Part of a small language model's weights.
Architecture: biases, untied embeddings, attention and MLP in parallel.
Each number is 128 + 32 x the weight over its row's rms, rounded and kept within 0 to 255. Layers, rows and columns count from 0. The size above them is the row's rms in percent of the matrix's.

# layer 5 attention query, 320x320, rms 0.0336, rows 256-277, columns 0-159
size [ 75  79  82  81  89 108  95 103  96  96 124 103 108 104  97 100 101 109 112 102 111 105]
[[162 146 127 105 121 150 135 129 151 115 143  84 100 118 135 110 130 174 175 101 158 170 151 109 116 124 110 101 179 115 100 147  30  95 151  61 132  97 173 155 184 122 144 164 149  94 128 139  81 147 112  94 114  75 116 165 104  98  66  96 112 140 105  76 155 135 103 125 152 153  58 128 100 120 111 160 145 158 125 107 154 138 180 194 162 123 152  77 137 124 104 110 159 228  88 118 103 110 149 147 144 139 168 189 139 118 116 181  65 150  77 168 185 122 132 186  80  88 143 116 113 198 130 144 110 117 124 159 101 114 143 150  73 128 106  71 115 170 134 106 205 159 118 105 147  63 135 139  87 121  95 117 125 109 123 103 110 141 117 135]
 [109 173 136 138 106 170 113  71 101  90 148 186 129 194  95 169 123 102  74 115 161 102 139 185 136 124  89  90  88  77 122 114 114 163 156 153 174 160 135 128 111 131 135 110 120 120 110 144 113 121 114 132 149 179 165  92 139 137 159 163 120 142 176 127 111  64 112  92 125 112 151 159 174 101 157 146 164 114 109 177 147 120 156 115 147 148  82 147 183 182  95 138  93 123 180 168 186 152 140 136 159 131 111 129 163 127 127  83 122 112 123  96 100 155 164 139 167 123  92  94 164  57 128 138 187  82 111 154 133  88 171 136 112 152 160 110 128  99 119 218 144  96 130 102  74 108 125 156 126 111  82 152 137 122  87 165 185 162 124 179]
 [129 156 135 123 151 129 115 140 103 133  95 214 172  94 163 130 100 158 100 134 129 104 125 151 157 114 155 104 178 131 142 100 117 132 122 126 135 140  76  61 147 105 125  46  95  76 174 139 106 150 160 127  57 170 161 119 135 182  97 102 134 158  77 147 130 115 142 101 120 130 106  89 100  31 127 109 116  80 127 150 121 129  76 106 133 178 119  91 163 153 102 206  94 111 157 174  83 142 102  95 125 128 145 185 134  87 148 128 175 158 100 148 126 131 125 119 150  78 147 119 122  48 158 157 161  95 158 155 171 150 204 108 167 120 160 156 121 102 129 126 112 151 119 134 100 151 105 125 112 103 157 104 115 143 143 128 170 139 138 138]
 [122 117 152 108 178 165 106 120 144 104 138 158 151  92 153 112 115  93 126 120 146 164 107 121 175 165 166 101 153 166 174 100 159 127 154 166 107 145  91 162  81  85 129  83 148 180 122 112 138  77 135 184 134 135  80 113 106 181 130 131 129 137 145 130 146 104 146 122 127 149 124 126 133 178  58 162 101 114 133 197 111  88 166 185  87 179 169 104 117 129  66 163  90 138 109 125 102 124  82 123 192 117 198 163 147  89 147 153 144 160  84 144 119 138  66 112  24 130 111  96 136 126 115 110 105 143 114 163 118 140 118  76 101 153 136 100 143 140 161 148 143  95 121 117 126 130 152 149 119  51 123  92 153 160 118 146 144 162  77 112]
 [124  83 109 134 126 158 118 125 121 160 168 138 145 143  96  96 130  95 112 115 150 114  60 136 102 117  99 124 146  83 151 113 182 116 107 118 136  52  70 157  99 127  97  97 185 196 141 128 157 168 197 152 142  78 117 124 143 159 122 171 163 104 123 129 137 160 142 150 122 105  98 129 122 155 138 169  74 169  97 131 133 122 176 101 127 120 150 125  66 113 181 111  94  69 119 134 109 138 108 128 148 131 186 176 158  88 137 158  83 148 159 154  82  97 107 175  69 116  61 135 125 115 158 175 110 112 100 131 106 128  93 100  87 149 144 115 106  94 105 149  90 159 134 131 202 152 126 141 157 116 136 115 134 156 145  72 176 124 127 176]
 [127 184 115 172 129  73 154 157 165  67 132 102  77 144 106  59  97 138 174 187 122 115 163  73 133 149 142 116 163  93 140 167 135  97  90 179 100 150 181 226 116 168  97 153 123 140 190  72 175  81 131 149 176 158 151 156 145 119  87 208 133 137 173 121 132 120 121 148  91 142  93 160 129 148  96 170 139  97 112 104 104 131  95  57 137 124 111  83 141 161  76 148 133 176 137 120 113 207 184 100 148 115 169  96 103 128  90 143 119 139 110 152 147 106 146 146 132 192 157 154  83  84 123 121  87 146  71 167 141 166 140 158 107 137 115 174  90 156 135  75 129 103 122 140 116 105 106 116  82 116 120 130 159 113 141 113  73 170 104 106]
 [ 86 126 142 130 134 105 130 137 123  92  89 131  51 129 107 117  96 135 112 132  99  89 178 137 138 126 141  99 148  67 119 127 117 149 105 142 137 206 135 166  67 153  85 165 106 116 140 121 140  52 102 168 172 207 157 114 100 133  73 159 102 139 132 138 159 117 114 135 162 130 176 208 145 135  87 175 157 102 166 110  97 189  95  28 136 167 129  92 156 119 139 188 108 160 141 160 132 140 122  84 159 132 130 128  95 144 111 119 111 123 145 134 135 135 135 153 141 199 198 147 107 120 143  73  93 161  66 114 103 165 185 127 118 154 145 183 113 153 146  50 131  95 134  84 119 112  96 110 134 121 130 167 172 101 159 149  87 120 147 101]
 [133  79 139 108 112 120 137  62 119 169  92 139 203  98 125 167 198 116 151  96 142 186 157 160 114 103 170 153  92 127 120 118 140 143  83  83 116 162 127  57 130  96 181 155 113 152 119 165  88 126  60 109  82 111 140 167 110 105 116 133 103 114  98 154 134 158 148 144 143 152 115  60  71 122 129 139 120 118 127 108 136 121  77 144 168 130 115 138  84 134 139 168 118 122 171  95 171 131 120 175 109 138  83 149 118  90 138 123 163 132 113  73  88 135  93  78 114 120 159  82 163 104  95 122 238 119 141 125 116 200 141 134 127 104  84 132 122  69  91 137 137 151 167 177 102 137 132 138 162 192 115 138 127 112  83 167 165  97 127  68]
 [ 93 130 177 134  74 124 137 123 148 141 128 169 210 126  98  90 175 121 163 198 147 142 140 113 160 101 197 174 148 194 165 106  80  41 117 218 161 135 127  78  96 127 158 138 141 160 146 134 145 124  87 133 102 111 117  85 120 108 136 154 153 147 173 111 105 134 136  99 186 118  90  72 150  82  86 110 166 148 126 102 118 104 127 184 151 112 118 182  95 130  85 198 161 119 112 130 158 165 128 110 139 112 141 113 105 111 173  72 160 131 177  92 146 147 177  72 144 105 161 113 155 135  92 142 158  72 133 185 115 118 120 168 140 178 151 130 156 111 116 164 124 155 186 140 130 147 149  95 126 153 137 141  89 159 102 127  95  88 140 105]
 [149 164 119  78 132 174 104 138 109 206 115 127 128 148  96 132 155 134 164 141 135 125  79 125 154 101  93  92 119 153  88  94 116 131 146 119 166 145  20  75  82  93 120 141 128 163 117 164  98 134 134 111  87 143 123  86 124 137 162  86 104 133 185 124  61 105 121 113 137 124 118 176 149  89 148  53  71 209 154 134 155  93 175 165 135 122 138 145 142 140 128 186 144 136  88 199 109  91 120 105 152 128 122 194 175 195  77 126 180  99 165 189 183 131 118 124 132 100 125 121 138 212 157  84 100 155 159 115  75  70 114 118 126 127 173  85 163 145  78 103 111 136  91 148 122 118 149 122 134 103 166 148 119 136 114  97 151 145 133 157]
 [137 158  70 106 128 150 130 154  94 104 189  99  29 156 185 138  96 122 121  89 128  97  99 109 127  90  70  97  89  80  81 157 166 190 139  83 111 108 122 153 192 130  49 148 152  67  87 175 129 147 200 154 126 132 118 169 170 170 157  64 160 150 130 154 100  97  48 127 124 125 120 186 138 134 178  82 138 151 133 141 175  95 135  68  90 148 140 101 140 141 140  92 173 121 139 171 106 117 148 131 101 148 132 145 136 154 117 137 102 151  96 139 145 140 141 190 134 111  72 129 101 146 129 123  61 180 145  65 126 113 149  73 156  81 146 120 145 130 135 104 141 135  98 141  97 101 126 137 120  84 129 134 134  91  99 122 135 132 103 147]
 [100 176 176 161 124 125 176 153 126  32 102 143  90 172 136 107  90  79 139 181 103 117 189 159 185 120 137 152 163  81 106 112 168 125 116 196 124 122 139 182 114 154  50 183 132  96 161  78 191 111 127 140 131 133 121 143 149 174 115  63 151 162 191 145 116 119 111  95 170 144  63 157 167 125 105 139 172 161 136  98 117 149 109  76 112 130 111 135 150 166  95  98 122  83 147 140 185 191 128 136 149 103 186  80  58 158 130  63 162 138 141  96 125 102 145 152 124 114 137 125 129  99 106 123 106 138  92 144 136 151 134 116  68 184 130 120 142 135 190 137 125 150 152 127  93 150 124 136 128 127 150 104 140 131 110 144 133 129  74 166]
 [131 100 121 135 141 153 145 154 118  82 116 142 133 124 126 121 165  93 153  93 140 191 135 110 145 174 120 155 144 119 109 102  90  72 152  59 102 144  93 113 145  84 152 117  85 190 139 131 113  75 174 109  73 140 142  73 172 113 128  77 131 107 114 143 164 180 166 135 123 108 103 149  77 102 134 120 118  68 112 158 148 104 134 148  99  71 126 138 130 120 109 137 112 162 116 156 129 131 105  98 102 129 182 116 122  86  61 105 129 138 192 121 184 138  98 137 168  89 149 155 172 119 102  69 155 140  81 133 110 180  83 109  48 120 124 143 171 110 155 104  98 139 133 135 149 121 160 119  73 161 141  97 159 129  87 129 137 105 162 153]
 [123 130 165 126 107 144 108 139 162 119 164 163 127  67  99 160 126 101 114  79  79 118 133 119  90 170 138  99 119 165 161  75 133  49 114 137 138 183 120 100 134 100 100  96 176 115 121 167 132 151  44 120 115 199 127 145 176 123 143 137 141 118 156 124 155 177 175 138 119  87 121 137  90 130 169 131 115 122 105  77 153 136 119  80 188 168  82 108  82 161 147 139 122 145 130 117 117 147 108 171  92 142 119  96 103  75 151  68  86 131 133  93 110 103 149  99  78 100  79  72 107 150 120 166 164 142 125 157 178 119 134 152  84 167 165 131  48 139 136  67  80 156 128 149 151 129 202  99 119 160 159  84 102 141 164 126 135  99  82 104]
 [149 161 127 135  79 119 136 122 155 135 110 130 178 155 132 149 178  85 126 114  90 107  80 135  92 117 116 133 157 103 157 112 150 150 121 162 102  83 107 137  94 108  87 139 123  97 149 155  85 166  50 135  90 140 172 103 142  72  82 123 141 134 105 156 118  95 157 166 168 175 208 129 126  86 121 137 109 137  95 139 148  74 121 110 102 135  63 108 120 147 184 114 160 158 154 177 196 139 154 151  91 172 111 140 112 129 116  53 118  62  90 134  91 141 102 156 165 129 152 111  89 142 158 132 177 152 152 114  99 158 148 126 135 120 117 102 135 152 156 148 150 170 121 126  95 105 115 139  94 135 133 151 102 144 110 127 125 126 153 148]
 [ 95 156 102 162 124 127  88 134 109 100 149  82 140 133  90 174 136 123 158 116  68 157 144 102 109 100 123 158 121 157  96 189 188 116 160 145 151 159 159  85 142 169 174 158 160 181 115 118 151 105  53 113 100 197 130 117 126 172  59 154  54  84  95 119 147 112 209  73 127 133 171 114  82 179 145 103  84 126 190  92 135 172 168 156  91 140 166 122 131  85  74 112 112 159 146 131 144 133 198 186 106 133  95 110  91 153 168 115  97  93 140 146 113  64 139 119 179 131 137 123 162  80 136 142 112 183 147 144  96 123 140 128  88  90  98 118 121 141 143 119  64  75 158 141 116 207 188  96 117 124 105 142 163 118 160 121 177 107 134  91]
 [159 184 132 152 110 146 174  79 123 123 176 104  83  76 126 138 194 106 127 135  76 152  76 118  81 126 137 125 100 104  78 102 173  96 147 126 138 155 142 178  69 161 117  54 140 119 170 187 113 125 122 113 138 116 149 128  83 133  75 124 121 140 141 126 179 131  98 146 140 111  79 140 182 151 124  90 126 133 109 193  98 134 200 104 105 163 166 106 118 126 119 162 150 174  93  88 119 124 143 132  83  95 202 109 147 134 109 120 121 135 130 105 121 115  84 158 175 118 135 113 111 116  81 146  63  65 137  75  88 164 114 113 133 115 132 104 186 148 166 139 123  95 112 100 117 110 174  91 176 153 118 154 137 138 115 117 116  90 114 119]
 [117 101 116 141  96 205  97  64 176 114 161 132  71 155  95 112 160 149 163 133 113  96 122  84 195 129 137 111 188 138 117 121 149  85  90 164 117 111 167  89  99 102 122 142 177  94 128 141 127  77 123  69  95 118  87 157 122 116 138 146 149 127 143 146 113 100 165 109 173 159  86 146  83 157 164 150 132 157 103 123 157 116 117 154  67 126  74  78 132 103 166 153  59 131 179 122 104 101 149 110 133 106 178 134  95 143 126 106 145 132  85 155 168 137 155 119 101 150 186 125 110 159  96 170  98 156 139 153 133 149  89 150 142 122 107 118  95  63 185 139 168 127 122 126 147 111 148 149 150 132 108 122  85  84 163 192  75 118 131 152]
 [118 111 185 148 124 104 179 119  85  96 147 119 103 126  61 123 165 110 109  98 131 154 160 192 153 127 129 100 126 145 123  60 155 146 113 118 112 133 137 158 154 125 124 157 127 102 149 121  98 139  95  91 169  71 126 140 130 132  74 115 122  92 160 165 155  91  63 129 134 187  88  97 175 166 116 164 115 170 114 143 169 168 112  64  62 150 110 178 150  88  82 116 149 110  75 133 144 115 136 147 122 104 138 159 144 143 157 174 123 124 158 144  66 117 122 123 107 211  87 149 134 161 163 149 147  87 153  94 189 169 150  87 117  92  96 149 115  80 164  66 176 137 139 129 108 150 118  71 127 138 131 131 196 141  86  91 157 111  86  77]
 [ 78  83 155 189 168  80  84 164  96 144 209 141 113 143 180 195 137 168 149 135 106  86 160 169 131 140 122 141 139 102 151 109 115 125 126 147 151 153 153 116  88 130 131 162  77 128  86  93 170 130  81 212 189 121 166  87 129 120 124 150 134 154 174 203 127 165 115 149  75 140 174 158 109 110  78  91 110 112 166 143 123 147 119 175 143 104 145  86 125  69 170 133 144  81 106 134 116 157 123 146 140 106  82 124  99 135 107 139 140 106 145 128  79 133 134 130 120 136 109 106 121 117 101 171 108 121 103 173 124 154 127 109 127 150  72 181 130 195 127 121 174  69 125 168 142 160  85  36  78  97  94 119 158 120 151  79 121 129 136  95]
 [153 109 137 157 108 165  58 160 116 180 220 171 112 148  90 167 140  83 162 120 145 103 124  65 131 105 173 153 153  86 129 132 177 143 102 137 106 115 139  67  39 105  93  83 164 183 155  88 143 182 117 137 164 127  92 110 127 201 134 136  36 124 171 156 103 105 116 137  95  75 157 143 114 183 115  59 151 112 113 130  92 133 160 120  84 112 182 116  88 187 211 135 157 130 143  88 116 100 122 135 156 179 131 166 136 145 111 131 137 134 118 170 100 121  78 113 175  61  77 155 104 107 105 120 106 167 145 185 113 110  90  94 147 126 138  54 156 178 111 156 186 123  93 173 126 103 119 177 104 108 124 138 132 126  93 151 103 112 110 132]
 [173 148 111 122 132 123 121 100 122 120 159  72  83  99 158 100 121  92  99 183 155 153 149 113 109 104 100 130 110  77 109 137 134 124 152 132 164 127 106  52 210 134 184 117 104  61  88  85  94  85 158 127 115 146  85  95 142 117 130  94 102 175 112 131 105 157 132 131 163  90  94 132 162  96 128  77 110 190 134 151 148 101 157 130 171 148 127 129 114  86 101 107 122 142 130 131  79  88 129 154  93 115  87  83 125 102 162 126 113  65 145 114  88  95 139 142 108 124  98 131 154 175 198 145 128  74 198  85 158  43 122  82 132 134 119 115 154  85  58 106 130  98 144 101 167 179 143 120 145 183 114 124 118 135 139 146 109 119 137 157]]
# layer 5 attention key, 320x320, rms 0.0347, rows 256-276, columns 0-159
size [ 74  77  84  82 101 100  89 100 100 105  94 130 101 112 102 104 105 110 105 103 113]
[[152 168 157 125 159 116 170 127 151  87 119  76  98 130 228 148  73 125 131 130 101 112 140 187 109 137  89  96  73 166 128 154  97 139 135 106  83 118  77 111 109 163 231 149 150 100  94 181 126 145 139 131 124  77 132 132 128 186 152 166 135 146 148 118 104 108 119 119 133 117 170 166 172 102 133 149  98 210 131  67 129 116 197  94 118 152  64  93 132 100 134  94 166 121  65 157 167  94 137 126 152 105 151 172 138 190  96 128 174 103 127 110 132 149  99 135 156 169  85 152 191 178 131 119  86 168  94 112 120 123 102 139 185 158  67 100 134 127 171 115 172 170 121 108 161 174 120 181 157  80 154 132 196 140 182 155  61 136 177 137]
 [ 94 150 147 139 118 151 107 114 122 112 186 197 134 154 157  92  70  90 160 137  59 174  74  96 106 137  99 139  90 107  62 139 189  79 113 115 102 150 107 180 188 152 112  78 128 154 115 134 123 114 170  96  98 153  83  89 167 108 183  49 137 109  78 157 131 130 122 103  98  99  99  94 126 113 124 186  86 132 102 195 151 113 155 140 134 148 103 148 133 175  96 118 171 152 106  71 125 134 144 119 118 119 176 124 104  98 145 217 158  86 131 131 118 155 120 132  82  97  87 175  93 193 132 120 124 104  88  51 114  59 107 108 144  71 168 129 122 116 134 162 169 133  74 115 117 114 118 161 134 131 112 147  89 131 101 177 100 109 155 106]
 [182 143 138 177 101 194 102 139 144 106 140 114 115 113  86 105 128  70  89 138 127 126 132 169 120 146 148 104 110  83 137  83  78 165 157  89 119 112 161  89 112 118 175 117 136 124  77 153  79  99 196 119 164 120 107 196  91 133 127  98 162 146 124 155 145 122 149 120  68 109 132  85 177  97 182 168  89  55 168 139 178 166 177 150 114 130 125 113 157  79 150 122 126 119 176 108 166  97  42 187 131 132 145 164 171 121 113 182 102 129  55  87 109  94 116 155  72 116 173 190 135  68 160 129 111 128  95 115 153 136 100  68 186 151 178 134 100 157 125 118 174 113 138  99 160 167 114 153 108  98 197 138 129 129 120  98 141  89  97  98]
 [ 67  66 158 116  95 166 119 131 177 108 121 107 192  58 132 128 106 104 173 114 103 105 161 120 105 120 164 106 109 162 159 114 126 164 122  72 132 200 117 181 118 116  52 153 126  98 134 194  50 163  49 155 132 152 142 183 107 135 120 120  96 101 140  96 169  80 140 130 183  96 115  85 183  65  58 100 103 160 128 179  78 117 159 152 124 129 129  96 163 173  64 173 154 151 157 107 140 128 139 119 159 153  74 162 119 165 173 161 177 115 160 125 120 118  73 163 159  85 139 154  89 108 119 117  93  67  83 122 109 135  65 117 130 136 117 112 149  93  97 109  65 151 127 112 127 174 107 113 131 175 150 109 122 159 176 156 157 163 109 113]
 [111 160  81 147 114 128 156 137 177  95 129  96 134 120 150 134 100 174 132 142 107 117 122 140 158  66  88 132 130 136 132 104 109  49 122 177 107 121 120 153 165 100  92 130 122 133 106  85 126 201  90 194  81 128 143 115 121  55 154  78 140 153 141 107 139 143 106 124 149  87 128  71 132 132 116 178 122 103 158 104 113 147 115  93 112 191  92 156 172 141 102 157 125 109  72 103  62 152 179 105 132 111 155 128  78 169 145  91 147 131 163 158 148 181 154 124 152 162 137 138 155 121 110  90  63 124 129 143  81 115 138 182 165  93 104 125 153  77 184 168 157 122 129 127 103  65 119 123 178 127 103 125 177 109 145 178 134 122 168 111]
 [102 184  86  79  85 157 169 143 119 139 191  73 113 101 144 118 128 102 107 113 116 120 118 166 124 138 143 155 100 103  89 122 124  94 134 193  29  86  57  75 112 134 111 147  78 134 150 100 182 113 128 135 138 120 127 161 130  89 129 146 160  75 168 124  84 148 141 141 140 165 184 182  96 164 116 153  90 156 124 164 122 125 110  89 117 114  74 137 224 152 138 145 140 151  87 123  85 138 139 125 104  82 145 133 116 109 114 145 145 193 148 109  91 154 180 116   2 203 127  97 134 124 157 108 117 159 199 121 123 122 157 149 181  79  97 143 154 124 180 133 122  89  76 156 164  72 160 156  48 132 124 128  83 135 166  55 167  75 143 121]
 [146 142 122 107 147 146 126  83  98 171  76 142  94 136 101  73 170 174 110 132  83 184 101 151 114 135 163  87  69 111 140 116 153 123  99 100 220 146 151 161 133 112  99 174 147 111 154 147 132 184 161 103 146 151  89 100 113 147  98 122 103 182 105 140 113 110 136 114 115 192 124 138 122 155 121 153 104  90 122 120 111 113 123  95 107 129 115 162 180  74 114 133 164 108 130 118 177 120  58 161 119 131  75 126 132 143 113 155 153 112 123 169 134 174  90 184 133 111 113 124 130 171  78  93 138 106 103 138 113 161 135  75 131 194 174 137  58 152 108 118 157 182 140 114 152 138 122 109  87 123 108 132 160  73  48 153 112 133  18 163]
 [141 105 137 128  98 157  91 144 112 107 128 164 148 200 133 115 139 131 108  81 142 127  73 111 158 115 156  99 126 116 166 208 133 108 170  86 225 122 159 146 135 116 116 126  95 151 165 167  35 143 144 100 118  85 135  99 138 123 104 128 119 160 110 121 166 104 197  82 157 116 107 129 144 141 171 107 153  89 103 105 150 126 123 150 138 181 117 115 120  85 154 118 116  86 156 149 184 167 127 151 137 100  90 101 118  84 157 123 133  67 112 146 193 163 128 139 191  82 135 183 153  93 104 163 118 104 119 155 120  36  86 122 100 170 150 132  97 142 171 125 132 162 175  43  85 142 149 118 214 121 121  89 166  94 156 201 138 113 130 121]
 [ 81  95 191 122 129 120 156  76 129 115 174 162 124 164 128 125 124 147 122 151 161 136 108 147 145 146 189 132  80 113 180 148  93  72  93 128 101 130 109 108 143 135 161 187  35 138 111 146 108 153 103 152 214 105 123  82 132  96 127 131 137 146 162 131 159  95 172 128 125 185 166 135 174 177 122 143  79 103 142 104 147 144 125 125 112 166 166 153 123 141 152 164  93 147  79 119 140  92 121  99  56 143  93  62  81  82 112 117 141 132 138 144 126 170 164 131  97 135 138 159 148 149  67 176  82 102 180 137 121  57  76 174 136 150  79 154 134  71 144 144 132 140  80 143 190 131 134 105 165 129 128  91 146 181 136 182 172 101 131  79]
 [113 121 118 124 142  95 155 165 126 111 138 104  54  49 144 121  84  85 149 163 164 149 174 139 122 145  69 160  91 122  73 139 155 109 170 124  27 165  63 143 197 151 100 132 124 164 141 109 159 109 106 166  91 175 118 167 128 116 166 154 153 103 184  98 132 159 117 103 119 156 152 156 135 138  74 187  95 119 177 166 111 116 118  71 121 150 115 107 148 173  82 132 112 181  91 138 106 151 177  87  96 125 217 182  70 119 141 166 127 149 168 133 101 114 132  75  94 166 152  54 163 113 129  98  81 156 157 113 128 124 190 161 152 101 113 112  86  83 151 161 105  90 108 118 137 110 136 117 107 122  86 145  97  91 161  79 101 155 177 121]
 [106  70 150 184 135  92 119 148 148 149 120 173 106 212 104 182 134  97  86 149 138 121 151 194  58 136 190 173 144  93 158 133  83  72 183 134 146 143 139  81  93  97 202 185 137 132  71  74  62 129  90 163  71 121 127  76 126 133  77 117 174 132 147  84 114  77 150 148 133 148 134 126 123 138 158 132  90 148 143 185 133 133 151 124 162 162 101 111 104 112 142 142 140  91 128 126  80 139 109 125 125  92 121  63 106 118 130 122 128  60 109 139 117 208  92 155 186 182 127 158 156  97  60 208 134 123 196 118 129 107 101 136 111 133 108 132 143 101  79 116 131 159 166 185 178 171 191 104 123 137 189 148 149 177 122 178 154 148 120 105]
 [129 167 108 191 196 164 116  98 150 173 131 134 192 181  76 142 100 177 121 103 104 163  86 104 151 113 155 102 210 108 117 171 106 147 145 135 229  97 147 116 140  96 146 135  95 125 107 143 107 110 109 166 130  95 168  92  98 157  83 115 125 122  74  89 122 135 108 105 141 141 100 105 150 131 130 139 175 146 113 172  99 124 113 163 149  82 123 169  91  89 128 104 156 120 158 130 150 131 108 143 165 136  71 131 147 118 153 107 163 108 126 125 131 199 104 134 120 130 153 147 154 144 154 105 109  55 114 187 144 164 179 126 128  86 109 117 180 114  93 184 108 203 157  75 154 141 121 111 164 166 131 110 135 109  94 163 140  77 112  99]
 [ 94  55 156 111  80 141 121 178 104 109  91 115 111 175 139 129 122 111 124 126 162  98 105 138 124 159 132 146 109 121  57 146 115 115 169  78 119 114 181 177 106 152 137 102 144 140 170 118  91 136 192 147 108 141 177 118 173 167  91 129 192  81 133 123 102 161 167 132 176  80 117 149 147 155 116 191 109  98 148 107 117  63 158 174 177 183  86 102 122  97 138 132  70 172 113 165 112 153 125 121  76 105 148 119 146  81 164 134 152 134 141 174 182 123 116 133 138  86 122 204 123 139 127 110 114 138  86 149 141 119  95 156 106 125 129 162 150 110  62 201 106 156 159  90 156 116 117 145 113  84 147 117 153 141 135 199 138  90 186 102]
 [170  39 146 114  93 157 129  96 128  96 141 122 121 158 132 121 168  99 136 106  98 138 120  95  96 120 114 103 117 210 131  98 112 176  97 138 134 107 204 155 112 142 118 134 150 150  96 133 151 162 125 163 176 130 123 120 148 100 135 123 153 116 127 163 131 168 192 150 133 161  99 158 140 172 130  62  81  65 101  71 167 123 151 110 115 124 150 160  98 138 149 135  65 110 148 146  95 134 167  78 166 184 102 107 161 129 158 104 118  78 130 170 139 139  55  87 153 107 162 142 105 148 103 172 120 155 156 127 166 180 159 119 125 149 163 167 107 141 153 104 183 187 164  86  76 128 125 111 140 154 126 119 122  86 153 177 122 154 131 180]
 [133 163 167  93  91 121 167 119 155  46 102 124 141 131 126 182 145 134 188 162 138 124 117  50 148 142 107 133 135 110 196 152  64 139 139 121 157 111 105 135  77  92 150 116 144 147 108 151 143 157 126 128 132  98 156 113 139 135 147  98 171 170 117 158 115 157  79 201 138 103 170 117 182 136 113 145 142 149 185  99 186  76  25 123 126 161  87 130 105 142 135 130 122 150 152 169 110 126  89 167 141 135  87 164 120 111 170 143 163 165 134 103 176 115 123  97 117  86 153  97 115 129 118 124  90 109 118  95 131 170 151  56 151 102 141 166 131 125 158 131 132  93  86  43 136 123 137 129 111 148  85  92 129 169  86 121 155 154 159  92]
 [151  83 199  84 155  94  67 144 156  81 147 131 177 158 106 159 146 120 165  71 145 132 179 114 164  85 173 155 186 134 141 102 131 148 182 141 203 122 111 103 147 139 122 120  95 132 122 130 110 145  54 157 107  76 106 131 171 131 124 115 159 152 150 158 169  93 146  95 140 119 133 160 117 116 157 130 170  86 127 124 163  57  97 123 136 144  85  74 133 114 157 160 142 107  75 156 147 135 165 143 104 131 149 155 124 177 169  93 139 132 113  93  91  77 173  99 155 127 145 192 136 118 112 129  89 149 159 178 130 165 157  68 117 115 110  99 185 115 145 117 132 136 140 124 100 145  77  71 141 105  72 127 197  93 130 153 140 113 157 155]
 [129 118 122 114 114 137 157 102 141 101 162 121 130 128 106 111 186 119 151 150 174 135  79 138 179  97 125 161 155 135 180 127 168 111 130 165 134  76 132 109 114 112  84  69 156 130 172 234 100 109 164 151 141 142 123 119 140 129 166  70 163 124 159  71 140 165 109 128 183 166 115 142 176 143 127 147 160 157 135 169  71  71 126 133 168 120 105 106 174 123 131 137 107  74  96 142  91 168 100  64 157 150 186 206 134  95 129 131  96 133 133 156 136 127  67 143  87 160 104 147  46 135 133 135 100 142 149 142 179  78 111 126 185 147 110 117 186 119 122 162 145 103  77  83 116  96  91  90 122 162 116 135 171 124 132 120 117 120 103 143]
 [ 95 168  97 154  82 142 126  97  98 184 105 122 140 124 143 126 116 193 130 110 105 115 194 138 165 167 168  98 120 107  72 136 198 150 103 107 146 142 142 148  95 120 184 138  78 102 118  91 180 155 140 163 144 137 139 143 126  66 114 109 138 106 152 147 141 132 175 185 119 133  95 127 172 112 129 123  92 169  71  67 145 167 148 146 164 126 147 116 151 143 139 177 163 123 120 106 100  73 206 164 121  66 179 139  76 117  38 188 126 169 114  98 103 143 121 134 106 208  92 110 113 127 101  87 110 131 118 162 113 119 138 155 117  44 175 117 110 130 132 164 128 129 135 168 184 130 171 121 124 133 201 163 175 121 126 162 145 100 122 172]
 [167 117 147 161 155 167 151 127 103 181 168 102 171 180  97 136 169 101 124  82  96 169 132 132 185 132 152  85 136  96  73 109 122 150 120 169  92 128  84 104 112  74 109 138 187 123  95 139  65 117  87 112 107 116 152 165  95 102 129 103 150 109 158 124  56  94 171 101 139 144  98 155 165 137 113 112  82 160  96 163 121  98 119 161 143  71 124 135 157 141 149 162 109  99 128 139 123 134 113 102 169 104 123 144 118 118 134 152 149 118 170 161 100 137 105 175 163 197  84  58 147 119 133 147 130  98  68  53 197  96 155 154 149  99  49 123 166 138 204  85 125 141 126 139 133 147 111  69 120  94 107 150 119  87 163 124 136 181 137 141]
 [ 93 132 143 141 109 110  83 160 105 188 150 129  88 207 156 182  84  82 122 138  79  99  83 129 109  95  92  65 132  69 188  94 103 119 122  87 101 113 137 135 180  82 110 135 128  97 105 132 116 174 152 127 113  99 100 161  98 173 108  71 135 201 143 128 107 163 139 124 135 190 115  95 153 147 134 103 124 112 145 150 153 175  83 109 118 128 113 120 163 127  83 116 113 107 110 133 139 231  92 163 146 111 158  93 143 129 158  90 153 120 100 138 109  92 128  84 166  64  97 115  88 130 138 112 177 148 115 148  97  92 124 128  96 188  85 135 142 139 157 132 159  99  76 150 150 148 148  66 134 170 102  94 121 166 121 158 136 162 123 111]
 [111 166 110 148 123 129 114 140 106 223 169 164 160 133  69 162 167 146 101 103 120 106 110 110 138 102 146 227 130  86 145 111  81 118 160 141 130  91 124  71 114 103 146  91 149 121 106 119 129 119 158 102 139 175 132 169 109 139 151 137 151 130 116 110 183 161 151 134  96 115 166  92 127 152 121  73 122  93  43 113  85 115 114 103 129 154 151  89 156 141 189 165 104 114 137 185  49  66 139 152 153  69 128 118 121 158 116 199 135 108 107 122 119 135 153 162 108 113 143  54  91 149 196 142 114 206 128 134  67 110 125  93  99  99 131 127  76  91 111 169 135  91 131 142 156 108 144 130 125 108 108 109 121 151 147 175 161 117 193 122]]